config.yaml
n_layer: 9
d_model: 512
n_head: 6
n_kv_head: 6
head_dim: 64
d_mlp: 2048
vocab_size: 8192
activation: "squared_relu"
norm: "rmsnorm"
norm_place: "pre"
norm_eps: 1e-05
positions: "rope"
rope_base: 10000.0
rope_fraction: 1.0
qk_norm: true
attn_scale: 0.145
bias: "none"
tie_embeddings: false
parallel_block: false
extras: ["some layers without attention", "local attention windows", "shifted keys", "gated attention", "value embeddings", "hashed n-gram embeddings", "a smear gate", "an embedding shortcut", "norms scaled by depth", "capped logits"]
init: "normal"
init_std_qkv: 0.0212
init_std_o: 0.0
init_std_up: 0.0212
init_std_down: 0.0
optimizer: "adamw"
lr: 0.000845
beta1: 0.9
beta2: 0.95
weight_decay: 0.26
lr_head: 0.0052
warmup_steps: 534
schedule: "cos"
final_lr_fraction: 0.1
batch_tokens: [65536, 131072, 262144]
seq_len: 1024
doc_mask: true
train_tokens: 868700000
steps: 5989
dataset: "wikipedia_en"
Each number is 128 + 32 x the weight over its row's rms, rounded and kept within 0 to 255. Layers, rows and columns count from 0. The size above them is the row's rms in percent of the matrix's.

# layer 5 MLP up, 2048x512, rms 0.0367, rows 1283-1295, columns 128-255
size [ 96 105 109  95  96 105  88 103  97  94  84 103  95]
[[110  92 127 174 112 144 145 141 147 141  60 100  94 181 140 170  87 184 124 146 130 180  81 126 136 107 160 126 110  69 117 130 152 215 141 115  47  60 134 128 178  74  96  64 153 132  86 144 103  55 124 162 172 123 142 147 120 139 107 169 230 155 131  78  69 146  93 118  96 109 121 158  82 121 123 108 104 114 129 132  97 149  96  83 113 167 124  77  88 119 118 189 119 149  92  64 157 154  88 166 115 128 145  75 148  80  86 145 137 150 116 120 149 100 104 154 115 108  98 141 113 157 128 105 158  98 140 160]
 [126 118 185 176  98 137 128  94 145 114 101 186 147 125 108  57 162 150 100 135 122 123 132  94 174  99 138  88 121 151 107 103 153 177 129 104 155  74 113 130 148 147 119 144 131 140 159 145 114 169 101  71 127 153 112 142  82 100  75 162 117 175 135 140  56  69 151 111 182 122 170 119  62 121 141 208 109 100 149 141 155 161 132 146 136 166  94 115 117 146 108 166 123 108 144 130 147  95 122 124 105 142 109 165 128 119  72  67 192 150 170 176 119 100  95 144  86 101 163  91 111 141 108 101 100 125 113 158]
 [ 82 152 126  68 184  68 116 190 112 178 137 177  87 141 122 126 187  96 110 152  86 108 113 114 101  62 111 123 128  84 179 154 185 129 121 157 119 138 121 125 144 170 100  99  74 154 113 142 160  86 102 130 164 114 152  96 101 133 170 131 109  81 142 136  96 131  72 128  96 200 101 120 156 106 160 110 154 117 118 197 216 154 129 143  42 122 121 108 131 141 138  89  61 157 103 100 117 114 157 160  65 125 155 122  95 133  55  99 107 136 136 153 147  61 159 118  74 131 106 119 100  86 161 162 119 119  78 114]
 [ 84 202 117 124 111 175 130  74  99 125 100 146 148  78 181 100 127 147 163 160  64 175 133 114 119  89  87 138  90 143 146 118 178 165 183 136 209 171 172 160 138 103 179  95 175 101  84 107 149 122 106 113  67 110 117 160 159 181  88 150 110 112 139 157 134 181 122 145 118 144 179 160 131 134 114 115 179 113 143 165 204 174 106 120 163 127 103 130 106 109 101 117 108 147 140 144 177 128 132 128 169 136 123 120 161  98  73 177 113 145 134 158 189 167 101 172 102 113 132 160 172 135 155 129 133 111 133 111]
 [127 157 143 103  46 137 130  94 197 165 108  57  84 140 170  97 156 110 100  98  99 131  86  83  94  71 165  94 134 168 105 109 135 182  90 130 147 177  39 139 108 121 137  72 153  97 162 135 143 161  90  64 116 137 110 159  80  72 146 145 115 109 143 127 127 141  83 152 111 153 108 152 142  89 153 130 126 143 171 131 121 122 127 143 153 192 118 136 157 122 128 131 153 165  91 109 171 120 135  83 135 195 104 139 106 158 101 152 185 134 125  87 140  96  97 146 130 188 111 104 122  91 109 158 169 155 135 128]
 [175 166 111 122 161 105 190 125  96 101 118 116 100 157 130 116 122 101 117 167 119 113 159 107 118 133 108 152 147 113 134 138 167 120 123 228 178 136 113 147 143 159 124 172 115 113 119 126 127 123 133 120 118 123 105 158 133 191 109 172  60 154 111 139 158 145 145 163 179  80 200 148  75 158  83 117 138 153 167  82 173 142 123 134  92 133 144  98 148 131  98 155 135 161 100 113 133 116 136 164  98 121 156 158 161 143  76 100 124 165 118 128 140 137 150 196 125  86  68 164 153 171 119 102 135  99 137 114]
 [116  84 136 209 126 156 148 151 148  75 139 132 104 137 148 129 115 124  92 240 145 119 159  81 159  98  71  93 113 140 123 157 128  85  76 119 134 159 142 127 115 115 124  91  90  97 180 176 141  76 107  60 106 162  97 182  78 129 151 120 177 108 153 160 122  89 130  64 131 211 116 134 146  75 107 171 131 133 100 160 103 118  89 150 122 120  97  69 146 104 102 106 155 147 142 124 180 122 111 144 124 153 104 118 174 171 118  90 115 155  93  83 145  35 101 124  74 159 131 137 114  87  59  84  83 105 112  90]
 [192 145 174 126 156  99  91 167 175 129  79 143 128  62 147  77 139 109  78 113 108 117 111 135  92  67  95 117 107 163  73 105 138 147  83 106 141 208 171 194 128 127 100 109 109 173 142 147 145 162 112 109 128 148 133 136 162 102  89 152 133 164  99 149 182  62  75 131 117 164 120 136 132 127 179 118 131 163 133  80 103 177 116 125 110 124 133 139 151 111 156 127 156 195 179  95 152  78 124  72 143 132  50 115 137 151 206 171 117 108 137 113 126 109 185 142 122 144 148  81 163 143 164  90 145  94  96 155]
 [139  58 105 120 138 126 146 136 155 147  76 128 134 156 151  92 175 131 109 113 137 105  97 101 136 122 132 151 135 151 124 150 154 159 148 128 185 119 111 156 138 194 134  82 113 142 101 127 108 146 137 133 153 117 170  85 185  93 152  78  97 112 145 189 147 145 168 156 153 127 123  82  86  57 170 158 120 132 192 136 177  47 110 105  85  96 124 131 124 101 160 106 185 169 133 107 135 160 143 166 152 128 133 181 147 115 114 122  41 114 142  84 133 143 134  99 147 124  98 162 140 169 150 139 165 106  99 168]
 [ 91 103 164 107  96 143 133  92 132 169 143 112 132 134 152 117 118 137 129 164 160 127  89 131 143 134 109 155 125 168 147  77 166 160 148 109 120 155 100 154 161 114 106 103 160  90 145 135 121 165 153 153  53 108 189  83  39  98  87 167 134 108  88 204 107 101 158 130 123  94 190 144  97  82  63 149 151 142 141 169 159  95  79 142 145 131 146 112 115 148 159 108 111 154  92 126 120 112 128 130  83 121  92 118 115 122 122 121 121 182 193  54 109 111 157 204 151 161 204 122 100 164 126 129 161 148  83 168]
 [167 150 164  67  62 167 130 162 107  44 166 157 118 132 114 127 187 158 136  95 172 116 143 187 161 150 100 117  92  63 139 120 115 119 159 149 186 191  99 154 198 124  85 166 126 115 107 171  62 149 118  68  76 140 122  97 173 175 119 153 113  92 135  65 119  89 159  92  96 143 132 143 128 123  70 131  84 174 116 102 174  52  98 132 108 127 109 162  92 167 134 149 112 127  90  92  98 133 125  77 117 105 113 112  97  61  98 151 113 147  87 157 112 162 130 131 152 178 134 109 141 115 138 136 119 153  85 147]
 [104 133 174 125 109 144 160  70 141 173 113 118  81 124 101  77  83 112 145 125 112 117 128 119 157 130  83 164 113  84 160 136 185 163 158  71 166 123 131 123 112 178 104 124  86 132 111 140 163  87 127 105 177 139 172  91 151 138 170 141  97 113 143 153 138 110 102 160 130 158 136 165 119 139 175 154 178 158 102 141 134  78  90 122 136  98  95 114 133 169 157 108  91 142 176 155 153 118 122 127 106 159 111  95 116 125 138  75 151 131 108  69 151 133  99  89 178 138 152 139 140  83 204  36 116 163 109 191]
 [128 156  88 126 133  65 115 112 144 106 150  96  81 159 174 130 114 125 116  98 153  91 125  82 145 103 137  81  82 131  75 122 141 142 136  92 143 114 142  98  93 180 134 109 142 136 162 140 144 128 131 135  98 116 125 104  56 109 103 153 165  72 126  91 150  81 177 125 136 180 126 154 166 154 152 168 197 134 111 125 133  71 130 151 119 102 153 123 128 102 140 125 114 111 107  82 133  56 148 170 133 187 122  94 149  53 181 109 107 123 105 170 101 151 121 124 115 107  69 142 171 189 148  91 170 166 101 181]]
# layer 5 MLP down (transposed), 2048x512, rms 0.0341, rows 1283-1294, columns 128-255
size [ 98 106 107  96 101 108  93 101  97  96  88 105]
[[177 159 139 118 118 146 120 125  94 163 147 105 107 136 165 123 140 124 118 181 122 168 112 149  42 156 143 152 170 198 157 101 151  45 176 104  74 118 146 136 141  85  82 119 108 154  98 150  98 124 214 127 124 143 115 135 129 178 147 114 104  95 106 126 142 106  92 181  87 145 118 126  79 134 190 115  78 144 115 179  96 192 146 135 151 164 169 110 158 124 150 152 138 148 132  98  85 177 155 142 174 134 153  80 156 156 144 160  53 113 143 104 101 129  56 157 103 105 150 125 124 102 104 127  89  80  89  94]
 [129 123 136  64 191 133 156 136 130  82 119 119 133  39 155 134 152 143 129 127 159 226 128 113 110  85 136 108  54 167 115 173  96 125 118 149 141  95 106 173 151 155 118 148 106 210 132 132 113  75  61  80 131 154 112 141 101 126 140 200 115 126 146 146 132 104 180 146 140 158 161 108 148 122 154 137 117 150 142 150  85 155  92 128 121 103  99  95 103 148 136 143 127 143 125 146 145 140  93 123 185 105 121 161  68 109 145 206 148 178 185 114 169  88 136  96 130 118  96 104 107 119  82  74  82 128 128 149]
 [ 83  48 111 123 139 114 142  71 183 140  84  97 103 137  99 134 164 135  90  95 174  82 121  98 125 126  62 121 144 171 118 149 172  96 127 200 208 117  85 140 111 108  63 146 114 127  95 133 147 100  61 122  77 115 121 121 150  93 127 163 124  91 180 161 162 148 187 136 142  96 129 161 229 108 100 197 108 130 109 103 141 116 101 159 134 153 179 176  97 149 155 116 153 122 106 155 129 175 107 142  96 166 116 116 153 144  82 111 123 157 113 141 147 115 106 175 120 153 166  80 129 139  92  50 102 111 158 138]
 [149 168 134 130 127  48 103 140  80 160 103  65 127 146 107  91  97 176 163 147 111 103 112 117 120 116 148 113 142  94 133 114 159  52 136 152  78 133 129 128  86  97 119 137 166 157 177 139 137 149  69  72  99 118 180 156 138 118  92 104 100 105 108 117 116  92 129 113 115 107 117 159 207 138  92  88  91 109  95 117 139  87 112 146 162  70 110  97 172 179  92 122 142 192 122 127 148 172 103 190 111  90 107 141  50 167 113  95 184 163  60 101  66 105 136  88 133 160 140 134 119  67 147 103 121 137 101  71]
 [156 131 125 147 188 137 126 130 116 124 115 159 152  56 115 171 148 173 132 169 159 172 134 109 153 163 121 127 132 170  48  76  79 137 135 154 114 131 113 120  96  91 149 209 139 119 113 138 127 104  97 133  92 126 108 105 140 111 109 153 108 189 172 182 116 195 136 117 178 109 126 127 109  85 166 144 182 106 205 105 108 113 138 131 139  78 113 137 107 133 167 128 168 108 175 126 108  37 124 169 183 157 145 192 170 131 127 137 146 139 152  99 129 129 153 147  67 171 119 150 124 164 132 135 154 110 134 146]
 [ 83 154 114 116 163 133 124 138 170 129 162 154 143 116 193  91 199 121 157 152 127 122 102 156 161 138 130 188  66 112 165 132 149 105 173  86  70 186  88 117 145 133 102 105 174 122 141 132 200 100  65  97 118 112 182 141 119 147 170 163 132  62 103 124 147 120 133  86  86 129  75 176 192 142 173 133 121 164  47 101 110 145 124 104 129 148 118 120 107 131 107  75 118 130 181 134 179  89  96 156 143 172  79 131 131 158 178 129 130  68 139 176 128 117  76  96 106 181 174 119 137 159 121 121 156 130  36  97]
 [ 76  92 207 107 106 132 126  52 118 153 131  89 155 125 175  98 154 106 126 116 151 106 145 170 178 114 133 150 114 106 107 106  59 132  93  98 108 188 125 150 125 138 116 101 129 157 138 117 205  69 170 140 163  98 110  86  74 147 137 139 114 162 193 117 133 135 175 123  67 107 162 120 141 148 106 121 113  66 105  84  93 119 103 174 110 126  89 126 150 169 164 108  87 125 114 113 146 179 138 149  86  75  87  60 103 163 158 140 122 170  95 106 132 163 138 131  98 122 118  90 160 136 222 119  98 131 161 188]
 [108 146 113 101 153 129 115 147 118 129 128 168 194 139 142  97 160 143 119 113 116 125 132  93  75  84 142 179 154  96 137 116  79 134 137 106 168 111   8 239 128  48  53 173 172 117 114 120 154 158 170 141 141 120 111 149 160 120 110 107 141 115 109 106 156 117 177  96 121 119 122 114 144 145 138  49 176  97 164 154 104 106 183 108 116  69 171 162 109 149  27  68 109 144 184 108 176 192 142 106  95 135  84  91  96 176 156 133 185 146 147  86  94 117 149 117 117 108 183  51  50 187 124 167  73  96 141 128]
 [152 134  59  82  58 128  87 103 150  95 117 189 111 147 161  69 122 148 153 120 158 182 108 141 139 139  85 111  20 138 182 109 101 124 119 132 151 116 122 140 128 121 162 107  96 111 109 159 136 138 156 137  75 128 153 140 153 120  90 171  90 133 112 164 157 129  86 101  49 149  77  90 157 126 127 105 156 141  47 125  83 162 137 153  96 128 122 145 110  79 118 123 108  73 136 116 128 168  74 152  68  55  90 108  95 185  77 148 114 115 140 115 168 113 103 159 143 132  88 120  83 156 175  60 136 176  83 130]
 [151 120 164 135 152 134  96  41 163 108 185 187  96  93 149  78 118 120 148 105 124 150 106 181  89 144  62 144 172 149  94 132 178 129 148 144 169 125 148 112 156 105 118 146 194  89 142 108 137 140 209 209 128 115 144 201 181  89 146 135 173 162  59 161 148 114 146 137 103 127 118  71 132 197 167 126 116  80 118 121 167 109  97 111 146 140 140  92  87  89 130 113 124 101 146 113 113 158  98 156 131 117 115  81  80  85 131 109 115 115  67 136 122 196 131 146 181 164 138 159 132 158 115 137  95 125 145 120]
 [141 168 173 150 174 144 119 138 157  93  56 100 155 141 114  63  80  99 143 161 152 143 146 149 134  89 126 154 111 162 148 153  88 133 119  94 123 117 143  94 133 146 134 153 127 146 178 114 111 138 223 122 138 135 143 104 180 148 172 143 192 111  77 182 200 107  68 130 126 112 143 132 158 143 180 189 134 127 109 147  96 157 117 108 173 128 116 101 122 115 107 120 109 155 142 133  96 110 125 140 154 123 180 125 123 134 117 149 151  81 144  80 143 131  98  85  78 119 108 113 126 168 141  92 174 122 142  93]
 [120  67  69 118 159 162 119 111 135 115 143 132 149 103 152 168 117 137  59 113 102  65 145  77  98 113 152 116 116 164 145 159 133 109  57 207  97 132 106 161 122  87 151  90 177 149 110  99 108 158 255 173 116 200 136 138 148 123 103 108 173 124 147 120 144 132 158 144  90 135 126  82  74  79  71  50  95 137 210 130 174 106  88 166  82 184 137 158 131 115 173 132 127 144 173 118 134 186 186 132 153 154 115 137 159 145  95 156  77 172 126 120 123 125 107 192 138 143 108 189 173 166 143 191 104 132 108 137]]